Part of a small language model's weights.
Size: width 160, 2 heads of 64, MLP 448 SwiGLU, vocabulary 8192, 15.4M parameters.
Architecture: rotary positions, no biases in attention or MLP, embeddings untied during training, normalized queries and keys, local attention windows, gated attention, value embeddings, hashed n-gram embeddings, skips across layers.
Each number is 200 + 30 x the weight over its row's rms, rounded and kept within 0 to 999. Layers, rows and columns count from 0. The size before them is the row's rms in percent of the matrix's.

# layer 6 MLP gate, 448x160, rms 0.348, rows 393-447, columns 80-119
106,254,171,189,199,213,203,222,169,182,204,232,194,205,191,187,238,151,187,170,157,221,215,222,202,253,246,178,174,161,217,207,209,184,188,183,162,168,234,203,170
101,239,222,153,205,205,212,184,232,216,209,268,168,236,186,173,170,150,222,171,180,221,199,254,235,217,286,225,181,150,187,275,216,197,170,195,193,188,231,174,188
102,202,154,198,186,206,181,199,259,226,175,238,244,192,152,213,199,224,191,168,191,227,218,178,219,245,154,177,203,215,174,227,178,181,129,162,210,165,221,195,154
106,203,194,223,232,167,216,231,223,201,187,181,213,236,213,178,228,248,247,187,167,224,178,189,234,280,261,215,200,239,198,228,176,223,212,227,197,199,191,214,240
091,206,212,191,170,215,169,154,211,206,161,232,135,228,205,144,195,234,148,220,240,153,191,208,162,190,189,202,242,193,207,203,163,175,186,204,170,180,240,216,195
101,267,222,169,201,171,198,99,217,187,243,190,164,172,256,190,184,212,251,201,185,238,193,224,205,139,166,173,234,193,164,172,234,192,156,212,200,193,225,221,214
103,270,222,193,182,203,198,175,155,177,257,232,203,217,214,164,170,175,180,160,215,151,235,172,186,212,210,150,188,201,177,252,198,158,158,231,240,232,192,225,172
102,190,219,215,221,196,211,257,237,200,197,168,194,195,238,187,249,184,216,148,204,167,197,156,228,188,210,255,238,218,184,218,211,180,191,149,179,156,212,190,191
095,192,182,124,170,190,210,205,178,252,214,267,202,196,180,212,241,228,222,178,238,229,178,98,255,153,211,204,206,171,190,157,220,215,120,201,206,171,188,209,222
107,193,209,195,197,221,160,138,227,203,238,231,161,194,217,234,188,218,186,187,167,214,238,140,223,212,216,199,214,202,204,192,155,198,239,217,235,170,243,224,262
102,168,234,197,228,228,200,182,181,232,207,235,186,181,227,242,230,218,218,173,201,193,186,220,217,134,195,181,153,198,176,241,220,181,205,195,204,145,250,246,264
122,174,186,198,192,183,153,208,192,195,141,246,182,197,125,186,162,205,152,202,161,232,217,232,186,201,212,215,239,167,202,206,181,193,155,232,219,165,160,207,204
099,181,222,223,239,232,217,163,217,149,199,231,186,204,200,168,162,216,228,220,198,222,167,166,231,172,193,196,233,249,189,168,223,144,217,252,250,236,188,230,288
097,207,239,220,183,249,228,177,143,188,238,183,211,259,192,213,258,190,162,212,160,210,158,174,183,172,202,128,153,245,253,209,206,192,182,143,237,192,189,218,255
110,204,171,213,215,183,230,166,184,191,216,162,186,208,151,282,161,220,181,217,171,212,216,194,218,202,184,216,232,156,243,221,199,147,182,193,252,187,182,216,210
108,171,282,237,197,210,223,255,224,258,182,183,188,190,209,185,211,212,205,193,202,211,236,193,197,204,197,182,150,241,154,278,208,180,195,192,182,157,181,230,241
104,192,200,199,195,230,139,207,226,233,182,187,170,235,155,202,109,212,184,247,233,172,153,234,236,149,170,163,230,208,195,202,208,186,187,144,196,179,191,187,183
095,225,211,151,221,162,154,188,244,204,194,172,182,192,231,231,177,201,193,274,209,194,220,219,214,205,243,213,221,165,150,202,185,168,166,144,211,207,210,203,186
105,262,165,166,211,175,184,254,199,210,247,243,197,201,193,184,184,225,182,177,199,195,230,178,181,169,207,171,190,172,202,213,182,215,222,226,194,246,189,161,239
088,202,217,231,203,236,210,169,223,240,219,121,198,244,260,170,199,182,261,188,174,195,204,232,213,266,192,181,232,183,240,206,235,203,199,151,202,239,243,230,222
100,221,172,132,213,190,158,159,166,155,179,235,213,235,179,233,204,251,211,228,228,240,207,160,205,175,203,171,215,244,227,164,179,174,134,199,208,167,210,193,171
108,266,227,184,180,205,165,174,204,188,224,169,169,152,133,211,199,216,206,166,172,269,248,192,191,223,221,169,206,148,212,229,216,258,229,190,179,141,232,148,177
097,257,225,153,201,180,170,229,207,227,204,211,207,178,172,219,201,210,221,210,232,223,195,207,164,168,213,270,174,232,204,219,177,212,221,192,190,232,165,194,169
099,188,188,181,197,209,178,160,173,188,179,201,172,210,194,217,269,209,158,201,161,166,151,249,177,205,197,203,172,218,221,163,234,181,225,264,173,143,153,238,199
091,210,151,226,230,192,171,177,206,222,221,194,192,115,221,213,286,236,220,204,181,172,141,214,184,179,221,160,232,227,234,181,233,198,214,174,195,196,196,170,219
099,173,226,156,195,204,166,164,196,212,239,229,179,171,239,194,187,187,177,194,170,174,192,154,140,215,222,223,201,208,179,221,172,194,166,244,140,166,209,170,196
099,194,179,164,207,253,196,245,155,219,202,166,219,201,195,138,170,243,237,171,231,160,162,166,174,163,179,146,221,170,160,250,207,229,199,169,186,240,167,197,184
092,190,233,214,192,143,191,220,157,154,170,185,188,224,254,219,216,176,171,159,177,226,245,182,213,187,150,205,228,230,167,215,235,235,277,222,179,202,171,160,208
117,237,199,193,227,195,206,201,194,177,216,199,196,219,135,191,212,186,186,272,211,192,223,199,241,198,171,200,177,170,125,215,208,179,184,195,215,190,185,205,173
113,157,182,256,185,191,195,189,137,203,253,228,201,198,207,241,195,203,221,186,164,203,188,221,161,210,241,173,187,232,205,232,191,273,122,193,209,151,218,172,201
088,166,185,163,193,184,171,165,212,212,203,222,212,231,232,199,225,181,153,199,137,198,179,181,215,166,181,184,167,272,200,189,195,216,166,216,178,200,214,268,227
096,218,239,246,213,260,193,215,214,146,158,186,157,217,165,203,147,196,172,189,214,164,157,222,220,217,253,199,216,175,222,217,165,189,195,188,187,197,170,228,129
106,221,175,200,236,211,156,198,212,204,218,187,168,157,241,226,194,206,161,133,179,172,173,278,97,219,196,229,208,146,190,194,154,201,182,203,195,192,161,223,167
088,231,210,214,216,207,183,238,211,211,194,243,158,200,216,191,195,219,157,183,205,237,201,141,176,195,157,172,198,195,185,183,228,200,194,203,246,240,151,160,192
098,194,217,192,163,213,218,142,190,210,218,179,186,197,190,173,179,206,208,215,202,171,138,238,211,106,162,223,164,176,161,200,219,196,219,302,187,180,205,212,272
098,228,246,169,214,222,214,207,222,194,191,225,209,243,200,195,265,174,224,226,242,227,221,189,230,191,168,288,173,214,173,201,192,201,176,194,161,177,171,193,215
100,235,176,154,196,157,138,206,191,155,176,215,156,238,208,160,190,174,175,237,210,232,230,245,178,197,205,196,234,160,122,213,165,219,222,196,196,164,169,170,187
100,183,198,246,203,166,192,177,224,246,211,234,299,193,211,178,156,224,213,211,190,221,203,157,238,176,182,174,144,223,245,185,232,262,208,231,240,257,217,186,226
099,179,109,201,205,233,182,256,232,231,206,161,202,222,207,182,192,198,224,176,143,164,213,136,220,202,219,202,248,206,181,261,177,185,182,211,171,183,205,181,145
098,153,194,167,210,224,218,199,215,280,190,167,216,222,210,219,185,185,206,258,220,206,210,227,172,193,260,221,194,233,204,249,236,183,156,181,170,202,194,181,199
093,95,165,181,197,226,194,219,229,194,201,198,252,238,194,204,137,201,219,190,157,191,195,186,174,261,194,180,206,174,208,231,217,134,150,230,235,217,219,218,200
093,143,184,188,169,159,203,223,170,216,231,261,172,165,238,185,249,201,166,219,275,194,197,224,238,191,156,203,219,214,181,213,198,197,138,206,194,199,199,195,264
116,214,202,221,182,204,208,149,211,209,200,207,196,230,190,196,185,204,155,176,159,183,214,192,180,220,171,220,196,181,171,174,225,154,187,205,204,222,176,171,194
091,227,214,186,156,204,265,186,223,177,137,224,180,216,222,204,142,194,234,198,192,172,189,192,170,203,204,186,186,159,249,184,156,167,241,242,183,164,179,241,195
115,181,205,251,235,195,213,220,117,162,140,212,239,219,223,154,152,196,170,172,125,163,175,149,224,199,205,169,234,154,162,231,209,218,228,211,191,186,217,186,215
092,219,229,211,177,152,192,201,200,174,192,223,181,238,233,188,218,241,272,128,172,205,180,215,165,162,194,201,204,177,209,201,152,213,231,246,179,214,179,187,196
096,245,159,241,229,165,162,193,183,215,248,253,233,292,185,150,245,190,191,175,174,208,193,159,225,173,176,210,211,216,234,162,169,227,179,158,219,211,164,114,223
105,148,182,170,189,187,194,165,196,229,225,158,199,196,191,221,168,203,168,235,199,225,156,173,163,234,196,208,187,213,205,242,233,167,205,203,167,191,204,141,194
103,200,190,148,174,245,170,242,230,207,212,189,181,249,220,220,181,208,186,151,199,173,258,217,232,216,130,211,188,198,148,198,200,200,148,170,207,191,176,259,214
109,172,197,187,187,171,166,173,234,187,182,167,186,238,205,182,168,194,223,199,196,214,232,206,155,187,177,227,168,222,192,199,258,222,234,180,284,163,184,212,222
105,153,215,148,183,164,207,131,136,208,229,220,240,173,231,146,188,265,165,153,192,208,247,193,195,152,205,188,198,254,227,167,245,219,212,211,167,193,180,230,173
111,201,147,193,217,166,210,243,174,270,214,197,223,222,194,202,214,191,174,226,220,245,189,202,169,235,174,220,258,163,201,212,245,193,180,193,216,197,186,197,202
112,203,250,236,208,199,204,168,214,172,193,217,164,231,232,190,195,250,203,192,188,250,226,184,230,179,146,187,193,212,218,181,264,202,203,231,218,134,190,204,180
129,198,222,197,233,181,153,218,199,220,160,161,221,193,200,211,215,196,207,185,212,260,179,205,182,163,213,276,139,170,215,267,226,213,214,132,239,182,222,198,251
100,272,146,200,168,191,286,165,201,221,251,195,160,191,260,185,172,196,161,165,152,179,152,120,240,240,200,180,173,149,213,181,195,258,227,180,229,196,191,218,223
# layer 6 MLP up, 448x160, rms 0.34, rows 393-447, columns 80-119
106,217,171,185,156,183,234,207,196,221,206,198,200,209,173,206,153,210,226,199,186,164,224,184,216,211,125,247,195,257,258,251,194,230,183,199,191,214,206,186,182
088,196,235,199,194,142,163,202,201,187,205,269,190,193,229,193,198,188,193,220,215,206,216,286,260,176,259,187,212,174,185,234,166,201,156,179,214,187,240,193,191
101,214,174,142,158,213,193,161,232,191,207,181,149,202,240,187,226,201,167,190,222,197,244,188,209,252,207,199,281,176,195,209,170,172,176,180,176,266,175,163,195
094,179,232,259,240,141,218,176,182,221,211,155,213,211,152,151,227,246,163,219,227,247,198,176,129,170,234,206,175,190,179,211,195,206,237,200,200,230,152,171,167
092,217,237,213,165,174,211,176,178,206,171,249,193,221,168,144,167,192,180,189,235,211,169,195,216,223,132,222,210,214,191,177,149,221,194,265,163,178,196,214,181
100,176,223,223,201,185,168,186,148,218,179,185,229,233,212,236,157,174,215,177,153,227,158,179,241,214,148,214,198,166,217,222,172,221,209,168,259,214,238,208,173
099,203,204,162,154,196,130,182,234,254,201,183,166,202,210,216,211,181,144,209,200,198,177,177,259,200,228,189,197,217,159,200,185,226,162,234,225,151,210,174,211
110,213,147,218,183,186,163,211,239,229,180,193,149,239,173,207,147,227,245,208,193,216,191,219,192,206,208,213,167,181,179,153,167,180,188,229,188,248,198,148,182
114,217,204,162,187,187,239,173,219,194,181,258,161,198,212,132,252,217,211,181,201,189,232,225,257,163,212,237,146,275,214,225,231,177,211,192,176,173,190,205,215
109,228,206,237,144,176,145,177,161,196,235,220,211,205,169,213,164,153,225,213,169,194,199,214,170,189,165,152,212,177,194,203,193,204,225,227,204,143,209,207,218
091,198,201,178,241,201,216,143,212,166,169,245,204,135,216,207,173,205,192,201,213,215,216,230,187,242,204,195,183,206,201,217,207,195,210,187,189,246,250,196,219
122,188,230,241,191,197,215,195,192,272,174,257,209,233,168,196,191,161,172,198,211,263,226,233,219,231,205,236,190,211,245,224,155,241,221,211,223,199,188,237,206
099,179,218,169,200,204,169,160,246,175,178,181,179,173,209,167,154,225,212,199,213,223,223,208,224,226,147,195,255,174,202,199,221,204,197,245,175,128,169,214,286
100,234,202,234,231,259,250,208,201,219,200,265,258,175,210,192,204,184,252,218,224,219,216,196,169,261,181,235,159,147,135,154,201,198,165,177,172,230,192,192,208
104,195,243,209,200,212,197,200,190,206,135,229,298,180,212,194,220,193,152,243,191,233,203,219,232,256,192,194,200,155,205,211,251,201,149,251,181,168,165,164,235
109,227,192,196,226,192,302,180,171,210,181,193,177,247,211,189,192,181,213,238,272,255,138,237,189,165,184,209,249,240,240,200,187,232,180,182,205,158,245,200,200
094,169,194,240,198,155,229,134,213,233,194,195,216,186,182,207,238,168,259,188,186,232,226,202,193,154,234,221,174,227,179,244,179,234,216,244,202,214,180,193,138
097,259,222,149,202,183,184,183,233,183,229,214,151,202,176,144,196,191,253,204,171,182,227,233,242,234,237,158,243,171,140,197,145,176,195,177,186,207,252,190,227
116,219,191,188,256,179,224,227,190,243,258,219,206,199,216,211,195,180,184,189,230,185,195,233,181,197,254,241,177,146,122,261,220,179,207,179,128,225,177,200,218
092,204,221,133,206,241,165,217,233,215,239,189,185,181,176,195,180,190,137,160,200,216,198,169,204,172,212,188,273,163,251,232,227,159,230,245,180,194,181,220,162
105,208,218,187,183,217,251,188,178,189,207,204,216,218,236,161,196,186,160,219,191,178,218,151,147,226,217,126,145,214,123,197,220,218,224,216,157,210,205,167,221
101,254,202,198,169,163,152,135,210,196,201,208,193,204,171,189,178,232,267,224,247,203,207,190,152,185,166,243,136,197,167,167,179,208,198,217,167,233,195,191,116
096,181,220,158,175,188,200,198,191,203,155,188,202,187,225,212,201,189,238,187,227,186,177,155,187,228,195,167,196,198,254,150,175,225,210,230,214,237,177,218,166
104,210,205,186,166,223,211,203,204,255,218,159,168,177,214,198,241,201,176,239,188,190,187,230,215,203,220,237,157,207,187,145,215,197,201,187,209,218,126,161,205
091,167,264,177,183,193,263,185,228,182,188,237,189,211,182,226,211,168,186,239,184,216,227,186,180,259,181,253,231,219,237,234,224,218,241,207,196,168,221,194,186
099,182,226,208,218,192,257,198,195,206,164,195,222,177,174,172,247,238,214,200,167,235,232,233,203,205,210,252,188,189,248,186,161,161,208,248,149,238,161,198,199
100,184,172,224,182,248,224,206,236,220,210,269,184,163,253,151,118,140,197,179,211,225,180,179,194,183,234,214,164,222,249,216,172,234,214,132,219,243,209,186,179
089,219,189,219,223,131,237,192,130,187,155,203,201,171,238,222,228,207,147,170,234,227,243,230,214,156,204,171,234,254,208,206,220,245,201,140,204,171,156,240,187
099,201,200,187,267,262,159,170,227,215,212,236,149,171,171,204,177,164,166,177,186,196,198,182,179,259,216,211,170,170,161,208,217,234,187,227,184,206,147,189,191
101,206,151,184,215,228,195,203,205,262,192,182,204,191,208,191,168,216,249,210,198,228,172,165,214,190,167,201,189,170,179,209,200,189,139,203,154,211,202,140,237
102,173,238,228,156,173,183,184,228,207,233,149,232,180,211,196,188,217,194,198,216,200,160,202,195,202,255,178,219,178,226,214,244,202,209,189,205,222,224,215,190
088,241,207,207,223,202,183,155,236,150,183,191,199,234,209,189,124,195,141,198,211,130,140,174,284,204,202,155,204,171,200,226,212,189,187,240,193,162,186,256,178
100,157,238,206,254,199,176,218,178,160,155,202,189,207,175,223,190,212,175,151,173,221,160,191,235,197,176,177,215,128,196,191,165,114,176,177,190,237,168,185,188
096,161,212,245,198,176,240,208,210,122,221,205,189,219,212,175,192,200,273,193,192,158,228,201,169,170,186,202,214,195,220,226,207,215,232,184,110,186,204,142,212
099,205,214,218,188,227,239,169,191,255,187,213,230,227,193,185,217,173,169,243,188,243,184,245,182,194,192,196,267,195,220,217,234,246,176,194,178,224,199,208,260
098,183,185,212,261,225,215,223,206,186,217,231,156,198,247,174,149,183,175,204,179,216,208,177,222,219,244,178,214,201,143,217,191,169,225,182,223,136,215,201,206
098,195,243,190,179,213,192,194,234,220,222,213,223,156,191,170,201,151,231,251,162,230,187,171,150,209,186,191,182,224,244,178,251,135,195,289,253,175,216,235,223
092,232,251,240,252,191,173,242,200,206,187,238,166,193,191,193,197,224,176,184,167,180,165,230,196,218,154,249,164,179,207,231,222,162,255,197,245,301,208,175,148
107,186,211,206,191,186,278,208,208,164,254,181,187,180,202,242,171,172,248,185,175,137,178,205,158,185,203,197,159,187,215,196,228,218,212,212,181,233,233,198,222
111,142,193,192,141,202,163,178,172,213,210,223,160,185,194,240,201,177,194,177,200,214,211,158,171,180,203,172,205,192,201,217,181,210,212,192,228,164,199,199,258
099,213,160,187,208,173,187,205,148,238,148,166,217,145,144,207,146,193,211,201,196,185,224,179,228,184,228,185,161,179,231,212,219,172,206,206,214,206,243,210,175
094,171,142,273,161,187,232,137,193,161,211,252,185,195,226,174,215,218,189,196,209,214,247,186,204,153,195,174,256,189,151,205,193,202,206,160,207,202,149,203,194
121,169,236,141,176,190,253,168,197,214,186,246,116,171,177,254,230,240,182,154,194,158,250,187,179,222,152,226,147,239,231,176,172,218,198,202,219,214,222,179,247
088,226,164,259,234,215,185,147,217,181,213,194,202,152,190,223,200,172,193,197,155,177,190,221,278,214,246,209,183,186,215,175,267,218,218,204,218,172,230,206,211
113,233,215,239,147,178,228,193,206,193,231,191,239,220,191,231,185,227,186,231,240,222,225,207,153,238,185,259,255,253,189,203,220,198,196,216,232,212,235,213,118
086,231,185,211,240,168,216,131,207,191,214,174,213,171,218,185,204,191,165,223,196,196,251,209,225,256,216,163,205,178,222,212,178,136,162,232,169,179,179,248,212
092,191,191,244,223,203,192,190,158,208,193,180,214,189,223,198,235,153,165,162,176,198,200,195,223,116,238,163,154,160,193,178,191,232,207,217,240,193,218,241,236
107,177,164,182,190,170,188,172,191,184,227,232,179,220,201,245,201,195,210,197,244,201,162,243,153,212,193,217,209,174,305,222,231,119,184,225,158,215,158,210,151
107,266,223,191,210,210,220,175,221,283,216,159,167,198,244,197,202,179,150,250,132,162,215,216,236,185,204,150,213,242,217,182,139,212,212,194,205,214,209,221,198
111,172,209,201,215,160,241,229,255,208,225,248,259,176,165,163,222,239,227,237,162,231,182,224,159,192,201,241,229,242,203,260,213,206,114,220,210,128,182,230,123
119,195,188,159,206,133,215,172,198,154,237,253,175,201,227,200,175,260,216,264,211,207,272,223,221,188,247,207,216,200,155,180,221,246,189,177,176,218,192,213,222
110,224,209,215,236,207,226,191,206,257,205,279,244,164,246,213,204,258,214,216,230,226,205,230,151,168,231,235,220,193,138,246,223,172,195,196,201,220,173,181,228
110,211,154,165,234,224,189,259,233,244,247,180,175,175,145,173,215,212,242,153,208,196,215,187,207,166,172,176,207,164,230,236,203,223,184,218,229,230,189,209,195
136,155,210,205,187,246,223,167,203,190,274,283,216,204,191,209,240,218,152,229,207,212,182,212,244,202,218,186,236,221,172,164,213,195,227,236,144,213,179,177,158
103,189,214,170,196,168,217,231,231,212,142,173,254,250,194,221,241,233,230,198,223,181,221,223,201,157,192,206,230,197,210,209,232,195,179,169,184,241,183,228,290
# layer 6 MLP down (transposed), 448x160, rms 0.584, rows 393-447, columns 80-119
101,213,153,199,157,218,207,160,220,167,192,202,219,199,199,226,201,112,237,238,186,254,196,195,208,177,174,237,178,208,193,148,175,190,162,234,199,192,182,210,227
100,242,227,228,171,159,170,230,230,159,195,237,196,191,195,181,202,232,197,176,223,233,194,263,190,203,209,151,207,165,181,236,178,210,220,207,213,221,178,218,232
099,204,194,203,226,182,152,240,248,169,254,136,214,248,189,174,175,216,202,232,160,205,187,211,193,267,170,122,187,134,212,156,181,167,180,192,159,241,182,225,145
098,219,221,200,175,188,199,207,199,201,237,171,207,157,168,231,249,183,203,229,213,127,201,205,146,174,223,184,192,203,179,216,254,240,261,196,182,216,174,205,184
096,214,208,223,198,193,213,217,201,192,220,254,197,193,200,196,169,177,128,226,280,179,231,223,236,190,271,206,211,200,242,212,223,202,239,226,124,154,184,190,188
087,215,294,229,191,217,247,206,177,173,214,284,175,165,165,177,192,241,144,230,216,242,230,143,187,218,199,177,185,248,185,206,192,215,239,204,210,216,194,204,266
100,169,193,197,176,232,183,189,168,242,160,184,191,227,218,185,156,175,264,145,198,172,173,233,212,202,230,121,224,183,214,238,159,194,195,214,195,203,214,211,202
113,204,214,204,152,266,148,171,156,186,203,199,185,189,162,218,159,225,185,231,240,249,206,209,197,146,205,189,216,180,223,215,225,175,196,238,192,245,169,198,201
102,209,132,165,169,153,205,189,210,228,205,219,268,224,198,197,229,265,215,194,160,152,184,166,238,221,188,230,196,247,197,237,253,191,202,210,200,188,235,187,162
107,173,205,203,183,173,161,166,148,208,206,185,133,226,178,232,140,229,174,193,190,174,180,163,226,196,198,162,228,163,194,213,164,187,215,198,206,165,270,203,212
076,178,206,233,259,187,235,226,206,215,222,220,239,232,223,191,228,180,217,161,218,218,234,227,190,223,228,187,170,205,189,205,198,228,192,168,233,170,195,160,165
117,162,193,188,190,207,178,113,165,217,158,196,276,204,171,239,219,194,194,211,221,177,196,212,137,181,194,262,233,216,168,185,176,205,176,245,195,184,188,226,185
105,179,133,223,220,198,204,170,247,193,200,230,228,196,185,151,176,211,175,215,246,252,191,233,215,184,159,236,147,175,225,199,176,169,249,230,208,100,206,234,166
106,218,193,140,219,212,195,193,206,251,223,270,156,197,230,183,186,262,199,219,241,210,235,193,242,240,187,200,139,194,233,213,221,152,215,181,239,182,182,188,232
111,241,190,205,175,122,190,226,222,203,154,279,244,168,228,149,229,119,134,130,210,189,220,179,184,239,184,175,240,215,140,205,223,196,147,241,203,145,156,177,136
091,207,170,203,154,198,205,205,169,213,229,185,217,243,254,222,240,195,213,125,200,189,194,198,186,134,235,185,154,188,192,150,191,220,229,230,205,184,192,164,173
101,184,162,168,168,204,257,202,160,179,204,232,165,246,167,193,223,165,174,138,216,219,269,190,192,207,194,215,203,208,156,199,261,226,200,234,179,131,141,204,187
092,210,148,245,242,193,194,270,174,182,231,221,217,192,178,189,181,206,193,162,181,203,191,179,208,119,151,238,211,189,191,189,159,192,180,188,224,206,197,229,180
104,196,227,206,184,230,175,190,220,176,191,148,212,164,181,222,173,193,229,144,226,154,256,141,198,95,210,243,163,173,216,208,226,211,176,241,176,229,219,228,181
093,181,250,246,187,220,220,247,200,156,241,228,198,208,209,208,204,165,191,214,179,160,221,159,215,182,231,190,180,185,192,185,232,232,215,213,196,225,191,238,194
097,192,150,161,243,197,220,172,157,208,217,207,213,233,211,188,238,247,170,187,124,238,227,190,213,219,226,209,260,256,155,181,179,227,184,139,192,176,178,210,241
108,223,218,155,168,240,137,170,194,211,200,183,143,196,203,235,150,221,205,190,224,190,223,233,230,220,220,178,146,216,144,191,152,223,171,183,203,164,191,197,215
102,214,169,159,187,194,201,211,157,203,220,171,225,183,192,164,216,185,221,177,227,208,197,246,187,143,229,241,189,190,159,174,214,200,182,226,213,241,154,170,193
099,186,277,174,207,223,176,184,217,126,283,221,247,214,200,225,205,241,213,251,161,194,224,154,233,162,193,254,239,197,205,228,230,171,197,247,195,204,225,203,224
092,166,163,207,225,190,251,191,192,246,207,236,200,165,217,226,182,229,189,188,212,206,184,201,239,267,213,158,184,166,183,191,207,224,207,193,197,182,224,188,253
101,155,189,216,131,186,221,221,185,215,199,177,247,136,228,222,203,198,204,211,197,220,173,254,193,210,165,178,221,195,191,265,217,232,241,217,219,231,201,240,189
096,150,194,221,193,253,146,188,194,159,190,142,147,201,231,243,169,192,224,194,196,200,188,205,230,182,172,201,222,193,194,192,168,264,199,164,201,223,235,179,206
103,162,183,206,225,190,226,186,216,211,179,214,219,209,169,179,204,155,204,157,149,196,213,198,205,230,229,169,206,176,218,224,203,249,177,186,182,181,234,224,213
101,209,160,175,260,277,207,193,171,259,226,208,146,200,168,207,221,214,193,202,162,176,190,239,222,217,193,161,205,161,202,236,203,231,146,186,220,247,206,216,222
117,230,202,262,191,215,211,189,218,211,219,194,212,223,298,164,180,230,249,134,220,199,208,201,235,229,210,185,219,201,217,201,177,231,113,218,189,139,216,158,190
099,153,163,209,222,168,217,240,166,234,198,191,182,186,229,241,242,186,225,240,239,211,209,223,178,201,174,213,207,283,205,169,211,194,241,180,221,194,190,167,241
096,140,189,192,201,232,162,227,188,220,227,214,214,167,174,216,198,180,245,196,198,223,202,210,221,168,191,194,275,191,181,188,214,228,177,155,209,232,165,233,208
105,214,218,216,227,200,204,213,227,190,204,212,178,216,179,132,158,173,226,151,233,180,177,208,251,198,259,192,226,139,151,217,258,184,165,169,214,186,242,261,237
108,252,103,206,154,205,172,210,136,207,252,213,248,239,206,252,224,222,247,179,209,214,219,148,171,271,188,163,208,227,158,225,200,174,180,180,231,207,166,157,206
105,181,133,240,189,227,194,184,220,172,232,248,230,192,199,175,202,199,213,240,162,123,168,202,201,90,162,161,237,204,209,219,195,168,191,269,157,201,195,213,234
095,174,185,215,208,198,219,206,203,236,263,189,194,206,256,203,245,208,157,192,235,225,163,206,220,204,218,225,213,204,175,184,184,202,183,231,152,178,184,206,195
097,252,207,223,199,185,200,223,190,216,162,249,218,229,199,181,239,220,244,124,198,190,200,174,223,186,206,156,237,213,134,186,226,169,182,152,225,241,174,198,201
096,183,159,201,170,170,180,238,228,227,211,217,258,256,230,171,180,168,142,232,154,86,220,160,222,189,196,174,194,158,213,220,188,200,227,235,221,276,188,170,198
106,230,237,209,169,151,226,191,245,262,228,206,194,158,217,224,137,189,186,190,190,146,206,136,193,166,197,201,223,197,204,123,195,194,157,239,209,198,235,165,156
102,180,213,239,185,218,208,188,183,229,250,174,231,171,190,163,155,154,194,131,188,158,185,177,177,240,186,194,188,189,176,179,179,215,179,223,242,165,233,187,153
101,199,159,248,209,191,141,197,184,218,248,188,175,151,198,204,174,213,270,235,190,154,233,221,200,174,189,177,212,250,234,215,214,189,170,195,225,202,193,221,170
095,183,193,207,179,235,210,164,256,242,190,196,236,211,223,181,198,174,223,176,217,221,137,234,225,201,235,169,191,187,228,242,160,198,150,251,194,191,141,201,171
107,190,203,229,143,201,228,158,183,197,224,231,209,214,188,208,205,137,166,192,120,175,174,233,156,199,223,229,166,189,186,185,243,213,231,227,198,237,215,221,216
091,157,180,236,187,247,209,197,222,209,232,198,179,166,220,242,157,137,215,201,166,184,181,172,159,164,164,216,201,186,200,202,200,170,201,232,201,186,198,197,120
102,189,217,235,226,208,231,237,189,251,174,208,239,168,241,175,211,205,170,202,105,193,159,192,239,183,178,156,207,181,183,181,209,217,237,162,181,201,214,202,265
091,183,183,208,183,259,243,252,191,206,133,173,195,226,236,214,235,231,235,162,232,191,190,245,223,208,196,192,117,216,161,205,207,221,216,193,178,207,200,193,161
096,223,188,170,186,199,232,209,230,178,251,181,193,204,188,192,182,213,228,155,147,179,173,216,214,211,193,213,197,163,213,212,217,128,161,219,168,185,236,276,225
100,206,191,201,242,175,228,212,195,186,214,202,180,186,151,182,188,239,158,165,180,188,150,210,224,193,183,143,257,185,236,215,219,167,184,165,169,213,198,225,200
101,220,199,201,217,173,202,193,227,204,180,256,177,187,171,139,189,161,226,196,215,173,190,213,123,267,185,188,229,245,199,218,239,162,212,206,188,207,213,218,183
101,192,201,234,248,187,206,189,194,227,147,122,236,214,222,168,146,148,194,230,195,214,190,196,214,206,239,197,202,199,156,221,154,163,163,162,265,190,194,166,208
112,141,206,121,199,201,208,208,189,200,214,202,209,185,216,164,201,234,200,245,172,174,206,191,159,205,172,198,195,203,166,219,216,173,192,197,169,203,177,212,168
101,202,184,140,201,153,159,239,203,182,257,223,149,271,134,198,240,195,162,176,178,246,179,183,193,205,235,201,214,210,261,224,179,192,175,187,199,198,209,202,194
103,143,152,173,213,189,192,217,158,192,219,226,230,230,207,155,196,182,187,228,143,214,157,201,209,208,174,222,170,206,200,193,207,226,202,251,176,221,179,171,190
109,191,187,202,196,212,197,179,170,194,205,244,223,170,134,183,231,256,172,232,196,181,218,202,183,180,172,207,242,209,174,130,195,192,194,229,217,266,204,191,183
107,190,182,197,174,184,182,230,240,200,227,202,230,189,163,212,233,184,224,170,210,236,179,201,205,244,154,204,169,208,183,202,253,145,229,203,199,197,223,181,167